Weights of a small GPT-style language model, trained from scratch on English Wikipedia.
Size: width 160, 5 heads of 32, MLP 640 GELU, vocabulary 2048, 2.84M parameters.
Architecture: biases, tied embeddings.
Each number is 128 + 24 x the weight over its row's rms, rounded and kept within 0 to 255. Layers, rows and columns count from 0. The size above them is the row's rms in percent of the matrix's.

# layer 5 MLP up, 640x160, rms 0.129, rows 143-185, columns 0-79
size [104 108 102  99 106 107 117 100 103  88  98 104 101  97 108 101 100 106 101 107  89  97  97 114 102 106 110  92  98 108  98  98 100 101  96 109  99 100  97 107  96  96  99]
[[127 114 112  53 135 102 113 153 133 199 118 116  90 136 147 120 127 151 102 116  97 121 151 142 120 153 112 114 124 120 132 131 132 107  92  95 121 139 139 210 141 103 141 133  85 126 112 144 128 142 147 167 119  91 124  66 137 131 107 123 140 152 128 110 126 108 152 121 119 141 175 151 115 161  95 113 135 129 110 104]
 [172  94 118 109 134 147 137 140  76 149 142 129 140 160 121 110 102  82 134 124 122 107  79 151 124  83 127 162 136 165 123  95 119 132 107 124 126 131  93 108 116 141  98 164 105 144 159  69 114  98 120 114  97 172 129 191 183 115 152 158  99  87 124 115 129 132 177 130 126 121 126 107 141  86  91 113 134 104 107 114]
 [139 131 106 104 132 114 115  90  95 124 186 123 154 135 173 139  90 117 154 103 141 125 123 122 125  91  99 143 121 161 156 130 170 116 121 107 118 106  93 109 132 122 146 135  93 175 186 131 118 138 136 166 145 117 102 171 142 154 161 125 105 105  96 149 122 123 140 144 159  99 103 134 104 131 108 116 160 143  95  82]
 [161 138 104 120 128 152 103  87 137 146  97  97 162 140 129  99 120 113 123 141 121 122 146 117 107 122 123 143 113 176  79 140 139 134 127 140 122 133 116 121 125 159 175 108 124 125 139 164 157 132 165  92 138 130 129 123 127  90 139 132 139 122 148 118 123 124 107 116 110 167 102 163 176 123 143 139 144 124 128 156]
 [141 127 162  91 148 106 149 126 127 127 146 102 143 100 150 148 115 124 137 117 142 144 117  91  68 158 112 120 112 109 102  92 153 110 122 183 149  89 127 146 168 132 153 121 151 142 173 110 152 100 154 196 142 160 157 131 140 113 132 104 123 140 146 139 163 145 100 126 163 102 160 122 149 133 131 150 104 136 164 174]
 [144 152 175 143 120 130 120 147 189 119 126 143 139 124 143 135 149 114 144 163  98 137 126  95 153 120 128 130 148 106  98 118 114 127 113 133 130 148 134 136 159 127 126 158 135 172 125 122 110 132 140 120 121 125 104 134 171 147 149 124 152 119 198 150  87 177 106 136  98  81 126  99 121  79 125 176 132 183 112 138]
 [ 89 136 110 102 110 160 128 167 139 152 115 138 128 117 119 133 122 109 113 135 147  98  93 101 137 163 129  90 131 107 108 117  86 122 134 116 127 107 204 104 124 151 142 106 165 162 118 166 108 115 122 110 156 106 129 147 108 151  99 148 161 128 122 168 103  92 110 119 130 131 115 112 128  97 101 152 108 141 170 106]
 [112 137 163 121 120  99 125 123 169 129 161 108 125 159 119 124 122 137 137 120 127  79 114 167 146 180 105 159  87 114 112 120 122 162 130 128 123 133 116 124 142 107 101 149 160 101 138 131 154 131 108 119 121 165 111  94 121  91 135 158 159 138 109 169 149 130 129  93 106 145 110 153  77  69 134 131 127 133 110 124]
 [ 99 125 139 118  82 101 143 122 173 166  97  97 139 153 141 111 146 159 114 172 147 131 123 124 187 114 123  85 109 129 140 149 107 175  92 108 154 158  99 133 158 109 152 123  87 147 114 104 116 121 109 144 157 170 158 104  87 153 140 110 131 135 110  82 104 150 103 148 146 119 118 163 136 121 119 134 134 173 127 124]
 [128 152 109 129 136 141 132 136 122 138 116 104 171 109 131 134 106 147 138 126 153 117 141 148 147 146 126 150 106 132 126 128 133 112 163 123  75 133 215 107 118  87 142 114 104 137 160  97  93 111  94 146 182 137 131  75 142 155 133 147  83 149 115 112 120 100 147 108 119 157 156 167 137  92 140 197 147 129 117 108]
 [107 149 116 146 134 139 152 183 123 151 100 162 136 138 131 118 141 134 113 128 101 167  80  74 135 118  95 148 134 170 157 107  74 113 123 147 160 151 168 162 108 138 168 144 115 109 142 101 143 105 118 126 145 141 153 156 141  72 112 125  83 140 139  99 104 111 144 124 132 147 117 119 108 176 119 165 128 180  83 130]
 [137 148 134 135 157 149 136 133 137 134  87 150 135  68 155 118 116 101  97 106 104 126 125 132 138 138 149 118 141 117 123 124 148 140  99  82 141 118 137 116 100 132 163 162 130 125 128 100 112 128 114 163 169  90 117 165 120  75 129 140 138  96 114 125 143 168 112 181 130 129 146 144 160 136  76 138 141 113 108  94]
 [146 131 104  99 179 119 122 125 126 144 169 109 123 105 131  83 135 117 161 124 129 133 111 131  80 146 126 133 116 119 132 157 127 107  94 120 116  90 155  95 105 124 130 131 147 151 145  95 102 168 148 163 142 109 105 133 144 122 103 130 155 116 150 143 133 161 143  99  97 124 129 167 162 147 162 134 126 107 100 142]
 [159 106 141 105 171 149 118 154 121 109 104 130 104 151 128 145 147 129 134  85  86 136  87 130 147  99 116 147 124  99 114 120 105 151  70 143 148 100 137 122 139 163 102 140 143 131 117 162 148 163 155 164 148 178 113 144 132 177 142 177  91 117  83 117 122 109 145  91 128 136 163 106 120 121  87  92 118 133 142 125]
 [ 64 162 127 152 117 110 130 123 157 113 102 141 145 126 142 126 140 107 102 154 140 152 109 141 140 145  75 132 107 154 113 159 153 120 119 114 129 128 148 133 142 119 129 156 116 107 160 103  94 120 154 124 100 107 157 167 159 104 107 137 106 140 132 147 136 186 171 111 152 113 130 120 108 109 109 130 106 148 117 135]
 [125 110  88 141  91 121 124 116 105 197 121 113 135 146 143 126 144  93 110 108 137 125 120 141 163 100 102  92 118 132 122 148 132 171  80 133 137 131 159  85 170 119 142 121 131 139 137 145 176 140 105 100 110 152 129  90 143 169 115  99 110 147 169 158 131 128  96 116 172 146 110 113 122 137 138 106 139 132 136 115]
 [110 159  94 104 150 123  80  94 137 173 163 174 114 134 132 126 134 131 121  91 127 130 142 113 141 141 172 112  89  84 139 119 125 132  35 144 131 154 121 103 106 158 139 101 121 142 130 123 137 142 144 110 154 146  78 136 167 123 119 117 102 134 136 153 109 174 118 127 151 145 159 131 144 106 100 160 149 126 131  84]
 [122 155 111 111 133 179 131 183 126 144 108 112 128 116 119 123  78 157 136 116 147 140 113  74 128 111 175 122 119 140 149 155 118 134 119 129 117 128 150 135 177 164  46 117 135 134 109  94 109 113 116 126 147 123 159 131 149 120 100 175 122 100 159 137 124 164 114 125 153 142 116 125 146  98 127 134 117 151 123 136]
 [ 80 159  79 183 151 170 109 160 114 120 142 123 133 134  99 121 113 142 119  84 132 133 112  98 173 108  87 134  93 118 137 147 108 127  99  83 140 154 120 110  89 107 113 120 139 127 120 128 132 157 118 113 122 151 116 138 114 135  96 123 128 151 153 115 150 107 143  83 138 179 127 125 125 114 134 151 154  83  88 171]
 [160 127 119 161 136 126 126 125 151 124 124 136 135 138  90 133  92 126  92  86 136 101 109 178 108 109  92 108 114  92 141 130 166 120 127  93  69 122 134 145 112 122 124 146 138 146 140 116 107  97 148 152 118  95 137 170 134  93  93 125 109 129 115 161  98 107 113 135 103 119 112 122 165 115 114 143 126 129 105 125]
 [141 121 150 173 163 111 125 103 112 120 150 124 128  97 130 153  86 119 135 112 173 109 165 107 138 106 124 121  93 144 114 108 121 133 112 105 117 130 136 109 130 130 148 110  94 122 156  92 119 124 139 117  96 113 117 126  98 124 133 140 108 150 104 115 127 116 157 155  81 136 152 139 146 115 156  99 122 121 112 100]
 [102 133 102 112 165 166 169 134 155 104 135 164 109 122 145 143 145 151 117 123 137 149 118 125 137 136 145 141 126 121 102 150 122 136 118 172 156  99  84 134 146  91  91 191 135  96  91 155 138 115 110 136 156 125 128 157 116 119 154 157 102 151 119 127 150 134 137 152 125 100 137  90 111 109 112 161 139  67  92 105]
 [140 151 106 136 137 103 101 148 136 114 165 117 104 133 110 145 190 128 131 155  95 115 165 139 107 111 124 119 109 112 146  88 142 111  88 128 120  99  92 131 150 172 120 123 132 114 127 143 138 120 197 100 150  74 148 167 141 121 143 109 101 120 138 160 119 127 140 134 162 137 134 121 131 106 131 147 100 143 148 131]
 [161 101 138 125 143 117 104 113 103 156 124 133 105 106 129 115 127 123 114 131 134 122 172 121 145 131 121  82  82 123 135  90 151  87 118 166  59 143 125 116 198 125 140 143 141 120 126  83 160 137 114 114 118 124 151 124 131 118 115 143 110 147 151 140  87  99 149 160 138 112 108 107 174 115 131 171 121 131 136 126]
 [109 120 147  91 138 136 137 122 140 108 123 143  83 133 113  93 134 129 118 129 152 159 124 112 137  91 110 114 143 127 129 151  80 131 134 105 143 139 168 112  93 104  82  86 145 167 138 129  95  75 170 173 124  96 123 128 133 133 158  97 119 112 129 124 131 124 121 140 125 115 125  86 128 129 108 116 101 134 115  97]
 [113 134 162 155  84 118 131 131 145 148 121 133 115 114  86 151 111 109 137 125  93 131 121  79 126 140 123 141 107 123 139 147 134  96 126 132 131 128 151 134 157 126 118 116 134 134  78 175 132 129 131 104 183 109  92 170 126 149  96 127 130  77 116 114 102 128  79 164 132 157 134 171 154 130 106 133 155 149 105 151]
 [102 144 133 162 115 141 122 120 174 122 111 116 105 147 119 151 115 101 129  95 128 137  97 147 114 111 151  86 140 152 132 114 104 150  68  96 143  77 147 174 111  83 119 112 115 159  97 133 160 111 167 100 133 128 150  88 101 130 116 142 151 118 135 112 166  80 147 133  92 104 133 103 145 115 156 159 152 108 161 138]
 [149 112 171 140 128 140  86  83 117 146  95 137  90 128 185  78 130 100 118  89 131 131 134  84 117 151 104 126 142 145 159 121 149 151 128 106 115 116  99 144 127 114 101 111 173 138 129 168 113 144 125 135 120 137 146 134 141 127 139 114 147 141 107 118 155 117 123 150 128 125 109 100  89  93 148 142 118 135 159 158]
 [149 146 121 156 132 136 115 146 105 180 136  84 178 129 148 117 156  95  79  97 137 117  96 143 111 155  74 135 115 148  97 128 142 149 117 143 119 152 105 131 118  90 128 107 176  98 165 162 126 124 132 111  89 125 126 122  96 113 127 146 160 144 143 116 146 144 124 152 137 133 109 131  99 147 137 124 141 109 131 123]
 [161 124 102 161 119 103  93 129 151 114 115 141 121 177 156 116 173  90 106 144  70 111 132 101 171 123 132  78 183 107 143 119 149 147 128 122 100 121 111 115 187 105 116 136 115 143 133 127 147 139 120 150 139 177 155 115 121 165 121  97 145 122 153 145 141 127 137 160 127 122 140  96 135 129 132 101  65 114 125 131]
 [114 130  78 174  98  85 124 134 111 102 145 151 145 122 119 111 145  95 115 137 126 108 142  92  88 112  91 131  87 127 104  97 129 148  96 126 119 160  80 170 117 169 114 128 144 132 140 150 191 138 137  99 130 119 143 138 118 141 138 146 121 149 109 183 148  89 109 116 111  81 124 124 121 159 134 157 142 157 148 154]
 [136 137 122 128 162 131 141 120 101 131 139 127 153 116 160 117  85 129 121 129 142  83 145 138 122 129 144 189 183 152  77 130 150 156 130 103 140 167 167 153 118 126 118  94 150 147 164 134 154 142  82 190 145 134 136 156 136  84 119 135 154 150 147  99 118  99 156 114  77 153 111 111 136 118 138 115 110 139 119 119]
 [152  88 144 129 138 159 135 163 147 154 132 133 151 135 151 138 102 109 125 117 132 140 143 146 139 137  98 132 136 119 125  83  74 100 118 149 159 118 127 129 166 130 102 127 135 104 119 101 128 132 111 157  99 137 123 130 148 121 137  98 142 115  89  93  91 104 144  51 162 148  79 124 109 133 107 137 128  99 124  98]
 [101 155 109 111 130 117 138 116 134 106  79 116  89 139  80 108 128 133 108 166 117 153 149 145 145  98  93 152 121 131 118 118 137  97 129 142 127 161 146 137 135 136 110 111 167 154  96 137  96  73 136 121 108 122 172 188  98 104 120 146 133 119 135 121 120 154 128 163 116 120 105 108 147 173 125  93 127 114 106 108]
 [112 156 109 123 113 112 130  97 112 141 126 132 142 173 120 101 114 115 121 113 127 132  84 103 147 106 132 117 157 116 124 171 122  72 134 183 104 116  92  84 106 131 104 168  96 153 110 132 147  91 134 145 138 138 117 165 171 122 102 154 114 112 112 129 123 105 147 127 103 138 145 157 132 120 137 106 131 118 132 146]
 [165 131  89  78 127 151 107 122 133 120 125 114  90 137 129 126 158 155 143 147 128 143 115 122 122  96  79 132 123 101 112 128  84 125 102 154  90 122 134  87 133 191 125 104 121 147 143 154 140 132 101 118 170  84 133 175 148 147 132 103 104 117 127 138 153 126 133 165 143 145 175 100 119  87 141 192 121 178  99 109]
 [151 155 115 123 190  84  96 113  65 114 140  99 146 114  82 115 128 119 113 124 129 144 120 140 140 155  97 126 103 155 139 142 134 104  97 119 125 124 155 120  69 104 123 101 151 140 161 137 114 112 126 120 147 121 148  99 150 125 107 142 105 146 157 127  78 114 110 129 127 107 165  99 118 139 152 162 136 137 127 144]
 [158 106 135  96 111 133 160 157 102 176 145 194 152 118 164  76  74 133 146 142 117 125 122 128 133 114  98 130 144 163 157 154 127 132 143 136 128 145 125 106 110 147 139 141 156 149 104 155 105  68 133 145 132 148 159 142 156 142 123 136  97 137 123 148 118  96 125 172 140 126 116  93 106 124  94 117 116 119 116 115]
 [153 118 158 121 138 137  83 105 160 117 136 128 116 115 156 109  66 128 152 153 150 134  64 159 156 131 133 107 128 128  93 155 128  94 109 164 111 159 133 165 114 118 170 126 164 157 146 129 121 116 149 138 131 143 162 113 151 124 114 113 101 112 117 114 109 137 144 147 144  95 142  91 134  66 164  68 131 182 126 133]
 [157 140  93 108 145 105 100  98 110 122 143 141 129  76 109 149  57 151 118  98 156 170  94 150 131 129 134 117  99 116 144 128 152 131 126 162 150 139 109 104 101 137 135 134 109 135 148 124 111 109 144 154 165 120 143 147 148 122 186 109  88 131 108 192 141 132  92 150 103 130 150 146 147 125 135 150 117 135 102  92]
 [154  93 163 106 121 137 162 106 135 129 128 154 136 130 154  83 128 148 111 147  98 185 114 112 140 126  92 134  85 123 129 148 148  85 138 116 132 172  88 120 134 121 128  70 151 144 149 139  75 115 165 125 136 146 108 148 123 135 146 108 139 134 143 158 121 160 135  93  78 118 107 151 109 105 125 126 126 160 125 142]
 [109 149  71 135  95 120 132 110  97 132 128 146 149 149 112 105 138 130 131 128 108  85 145  74 152  89  82 135 163 147 144 145 124 126 123 126 119 110 113 143 127 117  62 149 148 133 179 103 141  97 132 159 149 117 111 176 110 103 107 116 112 122 147 116 109 106 136 150 139 113  92 143 122 122 113 169  98  82 132 140]
 [141 134 139 134 114 120 115 102 119 160 142 154 167 169 148 144 142 161  94 129  99 125 143 135 124 156 111 128 136 112 119 151 146 131 103 128 131 128 157 142 145 105 101  70 167 158 164 124 153 143 138 153 151 144 122 170  98 139 114 148 119 132 101 129 117 132 160 138  83 145 102 138 149 138 126 139 140 141 165 162]]
# layer 5 MLP down (transposed), 640x160, rms 0.125, rows 143-184, columns 0-79
size [103 117 111  99 109 107 112  96 103  93  97 111 106 106 106 102 101 103  98  98  96  97  95  95 100 102 107  93  96 110  89  97 103  95  95 108 101 100  88  95  90 105]
[[132 114 128 132 114 133 100 123 103 154 118 112 135 101 146  93 143 144 105  97 177 116 137 105 137 151 113 134 134 109 143  84 114 121 142 120 170 131 108 108 148 126 138 120 152 139 127 157 130 147 137 127 129 172 122 165 146 125 142  99 126 108 133 127 143 152 120 145 133 108 123  39 131 144 123 137 175 156 125 135]
 [119 142 137 103 104 114 152 110 162 174 109  94 119 118 149 111 105 122  93 102 120 125 202  92 119 123 139  91 123 116 117 116 133 113 142 108 112 120 117 125 104 150 129 129 118  86 156 109 121 112 130 125 138 140 100 108 123 151 148 102 145 132 151  93 148  85 138  77 153  74 102 112 100 165 144  99 102  85  98 163]
 [117 102 102 119 143 151 127 135 146 153 125 176 159 116 140 157 120 106 153 149 146 113 151 117 133 168 152 132 146 110  93 157 101 118 131 138 108 156 144 149  90 126 162 125 102 135 101 167  93 125 128 112 131 129 143 134 125 126 153 116 157 159 142 174 137 114 139  71 106 152 142 104 149 138 171 157 153 133 135 136]
 [128 139 137 138 141 139 130 136 110 184 153 169 152 118 115 114 175 122 147 153  79 119 140 119 141  96 101 122 164 128 145 112 134 140 123 132 119 155 139 122 165 114 108 143 142 111 135 142 140  84 152 152 127 135 112 123 127  92 143 177 166 119 121 146 110 120 122 114  90 151  91  93 154  86 100 137 127 132 120 153]
 [125 186 136 100 125  93 101 150 109 117 107 105 130 112 157 107  93  90 184 113 129 114 137 130 124 165 153 111 126 153 137 114 142 103 138 158 171  97 117 117 140 124  89 114  65 151 131 117 171 132 138 113 134 123  93 137 100 129  76 194 134 111 106 156 145  92 106 129  97 110 147 112 151 139 182 137 112 123 106 143]
 [114  77 149 134 136 118  94 167 158 111 169 138 104 141  96 133 114 113 118  91 137 121 128 150 114 122 126 175  58 119 152 145 157 104 118 117 115 100  91 103  94 124 104 137 120 145  85 142 149 128 157 115 122 103 144 129 104 140 110 170 115  93 129  93 178 126 109  93 126 119  99 162 136 165 175 138 156 153 124 170]
 [125 105 156 115 116 116 128 106 103 139  74 138 126  97 149 144  92  86 126 133 126 159 122 127 120 125 147 111 102 140 104 107 146 125 144 146 101 143 131 109 135 162 133 139 112 159 121  61 172 144 113 129  91 152 129 130 107 149 114 171 109 134 136 140 113 131 117 107 104 131 143 120  60 113 104 106 121 156 153 145]
 [147 131 126 112 142 123 123 157 162 119 155 135 115 141 157 134 106 129 106  95 122  85 149 152 103 122 152 119 169 157 137 132 130 148 139 175 125 131  34 124 145 100  89 115 125 107 126 144 106 124 132 182  89 116 131 130 123 126  93 135 134 147 125 130 101 130 138 145  94 131 139 127 111  98 129 123 127 135  97 134]
 [ 94 188 138  95 154 143  98 145 125 134 145 169 161 177 150 101 140 129  88 110 139 152 115  93 157 136 151 132 115 109  98 132 137 100 130 130 149 157 135 109 147 158 116 120 155 127 136 130 104 106 111 119 144 151  74 120 146 150 173 161 116  92 195  89 141  95 133 179 114 134 136 122  71 128 141 123 125 128 146  90]
 [ 95  92 163 112  93  79 113 128 123  69 105 113 156 108  92 130 135 152 104 139 106 118 119 109  61 122 132 124 160 151 188 171 109 136 144 117 122 121 133 130 132 168 141  73 121 142  94 128 155 107 137 133  95 103 123 180 139 137 160 143 154  97 109 111 137 123 132 164 122 126 148 113 100 134 109 144 130 170  79 146]
 [136 126 136 114 109 113 163 136 133 148 148 148 113 183 122 186  98 129 139 173 141 150 133 134 121 172 151 116 130  79 100 179 129 120 174  96 137 100 114 108 132  91 133 129 126 146 106 117 123 137 102 134 129 141 123 117 154 131 129  72 145 167 126 144 107 159 129 118 123 125 110 156 134 172 135 135 158 129 145 169]
 [147  93 106 123 127  91 111  94 176 146 153 167 138 150 105 148 166  97 118 132 138 106 130  96 110 112 119 100 134 182 155 102  72 112 128 131 158 137 128 154 146 142 105 128 109 139 148  96 124 114 134 146 153 143  78 104 137 184 146 119 126 168 154 167 154 165 151 146 106 143 142 103 184 150 120 169 124  69 134 145]
 [118 112 123 160 131 154 134 128 120 107 142 122 156 154 126 144 129 114 103 155 101 125 125 149 125 138  90 177 135 158 174  84 135 155  99 141 127 145 126 117 175 141 169 149 123  70  89  95 112 142 162 143 115 157 116 128 153 151 108 120  98 135 156 125  86 103 138 149 125  96 149  97 131  93 118 131 149 120 139 120]
 [113 132 145  81 169 130 126 124 130 119 113 157 149 116 108 134 116 141 111 141 154 106 173 138  99 130 140 126 121 171 139 130 133 113 124 171 100 129 124  93 154 162 135 152 131 177 140 111 111 101 120 153 140 116 125 143 125 142 175  90 141 163 124  39 138 144 116 128  94 102 120 135 140 134 142 108 122 147 103 168]
 [ 89 144 133 136 147 109 126 103 126  99 138 134 102  91 147 131 148 113 115  99 115 135 137 183 132 116 137 162 116 113 139 158 164 130 134 105 196 129 133 153 130 134 140 142 107 123 157 104 154 142 138 130  96 144 150 110 105 120 165 112 109 155 143 135 151 110 164 131 152 115 129 142 104 106 103 138 132 164 138  66]
 [141 120 145 118 130 147 122 111 128  76 136 168 137 117 106 108 148 148 164  90 117 129 158 170 132  79 135 141 122  87 104 119 102 168 179 133  87  92 144 163 113 130 173 126 120 129 128 170 120 153 125 113 129 111 110  99 153 135 131 109 110 144 128 113 151 127  93 144 133 140 111 118 118 109 101 150 122 127 151  75]
 [ 98 138 138 123 104 105 131 130 136 144 106 107 105 140 132 156 135 141 135  98 110 117 153 132 118 155 189 133 155 196 128 153 137 132 146  83 102 134 134 131 139 159  66 136  98 156 137  71 102 130 151 135 158 156 174 138 174 116 115  90 105 104 101 128 161  73 143 121 160  98 106 105 135 105  80 103 129 140 106 135]
 [125  86 143 125 145 135 135 126 130 144 120 152 119 162 138 134 144 113 111 117 115 128 135 135 107 104 101 145 156 135  81 152 165 132  87 143 137 102 132 128 166 117  97 116 177 125 176 138 119 155 168 118 169 132 123  68 145 170 121 147 109  97 131 115 174 124 134 129  99 172 133 119 103 173 147  99 174 110 125 147]
 [174  90 165  76 116 124 121  96 138 140 125 127 161 108 125 143 116 116 104  89 152 137 130 110 103 154 130 101 166 121 142 137 113 125 130 110 101  83 106 151 170 124 126  93 118 117 150 143 108 152 165 116 127 118 145 139 105 111 158 101 115 148 124 128  70 135 137 116 125 125 138 165 109 123 133 130  99 147 133 178]
 [ 91 107 159 113 152 152 100 128 147 156 166 138 137 125 148 116  92  93 119 136 158 144 125 143 102 133 105 114  83  96 140 158 112  98 113 123 159 137 135 126 165 121  99 130 141 135 156 128 144 130 118 108 150 110 139 115 159 150 105  98 105 101  84 131 100 188 118  88  99 134 123 169 101 118 148 116 110 124 100 109]
 [137 126 107  79 144 114 139 115 116 140  91  89 107  91 118 140 142 111  94 126 152 107 127 102 120 136 152 151 132 103 124 117 125 101  96 122 139 147 170 108 118 117 104 100 168 161  95 143 129 117 139 137 138 106 152 177 141 144 128 131 116 114 161 146 130 106 146 163 157 115 139 111 149 162 107 121 144  86 111 200]
 [118  89 106 103 100 109 106 121 135 195 128 125 145 115 151 196 116 127 123 126 173 130 142 146 129 118 171 114  93 138 115 147 113 108 141 139 119 116 151 114 108 133 134  95 126 156 114 145 137 118 120 139 101 124 109 128 112 194 158 109 142 140 152 166 136 122 122 143 157 129 150 156 162 144 139 116 125 177 152 166]
 [113 129 112 145 134 142 122 117 154 147 117 116 103 137 143 163 128 131 115 120 139 109 130 145 122  98  71 146 135 122 105 154 145 159 167  81  92 147 128 121 112 146 105 136  84 102 168  65 160 135 146  90 103  90 133  99 118 131 119 103 121 125 104 146 125 122 151 169 123 126 102 119 207 130 116 112 144 138 114 150]
 [134 183 158 130 147 160 116 136 111 123 138 140 118 141 142  96  91 135 141 113 171 112 130 101 100 111 151 107  74 114 142 130 105 128  94 152  96 160 137 121 145 108 109 135 139 141 121 115 128 112 116 121 149 109  98 135 147 120 131  98 131 125 125  97 123 115 115 168 154 142 167 130 154 151  88 126 122 109 121 187]
 [168 153 107 115 106  96 132 149 115 118 112 146 125 123 151 185 100 139 164 136 139 164 153 118 112 105 123  96 145 106 111 158 120 153 104 160 103  97 136 162 161 121 117 110  96 122 144 118 164 137 120  84 111 137  98  94 111 126 123 130 127 174 142 152  97 136 144 132  76 117  81 148 113 178 134 108 108 145 118 158]
 [117 100 136 100  96 165 132 120 133 168 190 113 133  84 127 106  91 133 106 131 146 127 108 111 151  65 114 105  93 127 120 171 137 113 163 114 148 138 129 108 114 146 136 121 116 131 109 127 123 122 138 112 128 137  93 105 139 113 129  92 141 117 110 113 145  72 122 112 125 141  95 124 126 115 115 122 139 131 146 116]
 [121 110 136 170 117 147  97 101 123 117 144 103 122 143 161 115 123 125 104 132 155 141 126 166 107 123 159 115 156 108 144 103 139 143 118 122 131  96 117 168 135 156 108 135 122  97 104 144 142 132 142 117 114 105 153 124 146 167 135 119 148 142 119  90 118 133 101 140 111 106 157 136 104 147 185 136 159 190 168 126]
 [113  91  82 121 131 143 108 152  97 108 137 125  76  94 108 115 131  93 188 137 112 137  81 126 140 156 143 125 135 111 127  89 129 116 115 119 157 140 151 104 109 151 164 109 114 114 111 134 129 123 138 132  88  99 114 146 117 186 123 146 158 139 131 113 119  72  90 111 141 108 109 137 138 155 112 179 123 100 118  10]
 [145 139 123 150 124 149 132 109 108  91 133  74 144 123  94 114 103 111 146 162 127 166 138 127 131 141 177 143 197  83 157  92 134 171 165 110 143 120 141  82 127 105 162 150 161  96 126 113 111  85 135 161  68 112 135 137 151 110 121 144 115 113 100 112 159 117  92  98 102 119 103 150 143 111 130 138 144 177 136  92]
 [ 99 168 129 112 129 111 133 140 145 113 107 145 129 145  74 116 144 117  98 143 120  86 145 100 143 106 157 180 107 141 142 121 131 157 129  97 125 109 140 129 155 121 137 124  83 104 101 119 167 124  93 121  99  82 134  96 121 130 186 128 136 140 135 141 155 165 142 137 165 144  87 166 120 172 125 151 138 140 108 127]
 [ 90 146 137  73 144 106 147 152 126 105 176 168 127 103 132 132 138 163 135 136 140 148 139 154 161 139 115 100 162 102 131 124 161 105 100 146 109 135 129 175 162 172 125 170 120  91 120 122 148 129 119 124 145 133 172 104 110 148 116 132 101 112  82 113 122  95 113 107 115 185 106 164 141 140 138 120 124 129 126 138]
 [130  87  98 133 126 162 137 158  88 132 174 112 123 113 145 140 139 153 142 115  90 107 138 126 144 106 101 183 119 110  81 104 137 122 143 109 128 162 160 142 131 127 123 125 160 117 164 125 107 152 114 101  91 118 146 157 124  90 117 153 179 126 128 120 137 121 128 101  90 114 147 130 137 190 122 143 130 137 109 121]
 [122 128 154 110 113 134 136 104 135 142 132 131 126 107  92 125  92 122 150 128 102 137 124 118 121  85 158 139 116  90 120 161 117 108 133 161 144 121 128 161 116 155 134  81 111 122 135 101 158 144 172 182 166 129 138  56  90 154 131 140 124 115 106  96 167  98 192 167 124 131 144 146 131 142 184 170 102 131 142 196]
 [139 137 117 146 107 107  97 158 113 172 149 130 175  76 138 126 104 102 147 123 115 118 147 129 163 134 120 153 126 165 126 131 110 145 152 103 152 125 105 115 148  92 150 113  77 156 165  87  94 175 158 126 112 141 108 140 158 135 121 121  98 129 126 170  94  77 174 142 113 140  90 143 120 140 130 122 106 131  76 128]
 [ 87 132 172 123 140  90 154 140 145 129 131 108  92  52 171 106 112 116 133 128 110 110 105 168 119  91 161 145 141 105 156 155 125 112 173 136 111 136 167  96 151 126 115 151 137 106  94 151 118 133 178 132 105 127 120 141 152 173 159 109 127 133  92 111 147 153 160 141 150  94 131 128 139 141 139 121 117 151 126 104]
 [167 141 171 138  79 106  98 104 104 138 110 141 113 122 164  97 127 126 123 196 130 110 113 100 116 122 125 139 113 144  91 153 157 128 153 135 143 135 134 120 125 146 105 122 121 112 129 170 129  83 153 133 138 143 111  94 122 126 134 147 115 107 128 120 125 158 120 110 140 159 149 130 107 157  91 120 148 124 134 151]
 [110 151 147 110 143 123 149 118  89 151 142 130 118 140 101  96  68 146 152 139 113 137 119 139 122 120 135  88 144 139 148 112 140 110 175 131 100 145 109 156  90 126 150 120 104 142 135  50 129 121 122 119 121 140 109 136 151 123 154 158 163 143 129 133 116 150 126  82 121 145 140 109 117  84  95  87 162 154 141  98]
 [136 140 120  77 162 108 133 115 161 122 127 119 104 106 142 140 114 100 126 138 121 127 144 149 116 178 148 109 113 125 118 121 154 158 125 135 126 107 112 179  90 150  78 109 131 109 135 148 179 141 128 110 127 144  90 103 125 150 123 108 132 130 132  90  95 167  96 169 114 123 150 144 112 160 171 128 128 119 124 114]
 [143 162 132 157 128 158 107 106 106 116 117  94 128  95 140 139 138 121 150 100  98 129 128 135 127 106 139 163 133 139 138 142  97 144 133 109 104 101 138 156 135 118 140 139 100 125 157 114  96 110 157 118 139 102 165 121  97 131 127 128 125  98 125  90  87  86 128 127 134  96 177 131 134 168 133 156 144 101 125 158]
 [139 169 120 136 117 155  86 153 124 161 107 134 142 135 128 143 128 123 147 122 140 109 155 128 100  89  77 125 157 109 113 178 136 116 171  94  72  89 126 129 117 115 129  78 133 132 138 136 142 159 126 102 119  92 141  79 122 129 154 131 101 131 114  97 113  83  91 113 118 136 146 134 117 170 131  96 140 138 111 183]
 [151   3  94 178 165 155 143 136 136 117 140 145 101 134 126 172  86 136 107 114  93 110 122 141 117 177 151 112 115 134 106 107 133 117 103 129 121  99 143 116  95 141 114  94  81 122 132 179 127 155 137 109 114 148 161  92 141 137 145  93 161  78 124 153 120  89 102 143  90 138  87 131 147 153 162 113 139 127 138 138]
 [116 105 128 154 132 105 120 118 132 158 156 140 145 113 103 136 131  92  97 153  76  83 110 139 125 148 132 139 117 109 100  78 138 172 157 153 113  74 167  63 121 130 131 142 136 140 107 123 155  94 162  90 152 125 132 140 129  97 120 108 141 104 128 109 134 134 147 134 180 155 108 130 125 126 127 131 118 115 111 130]]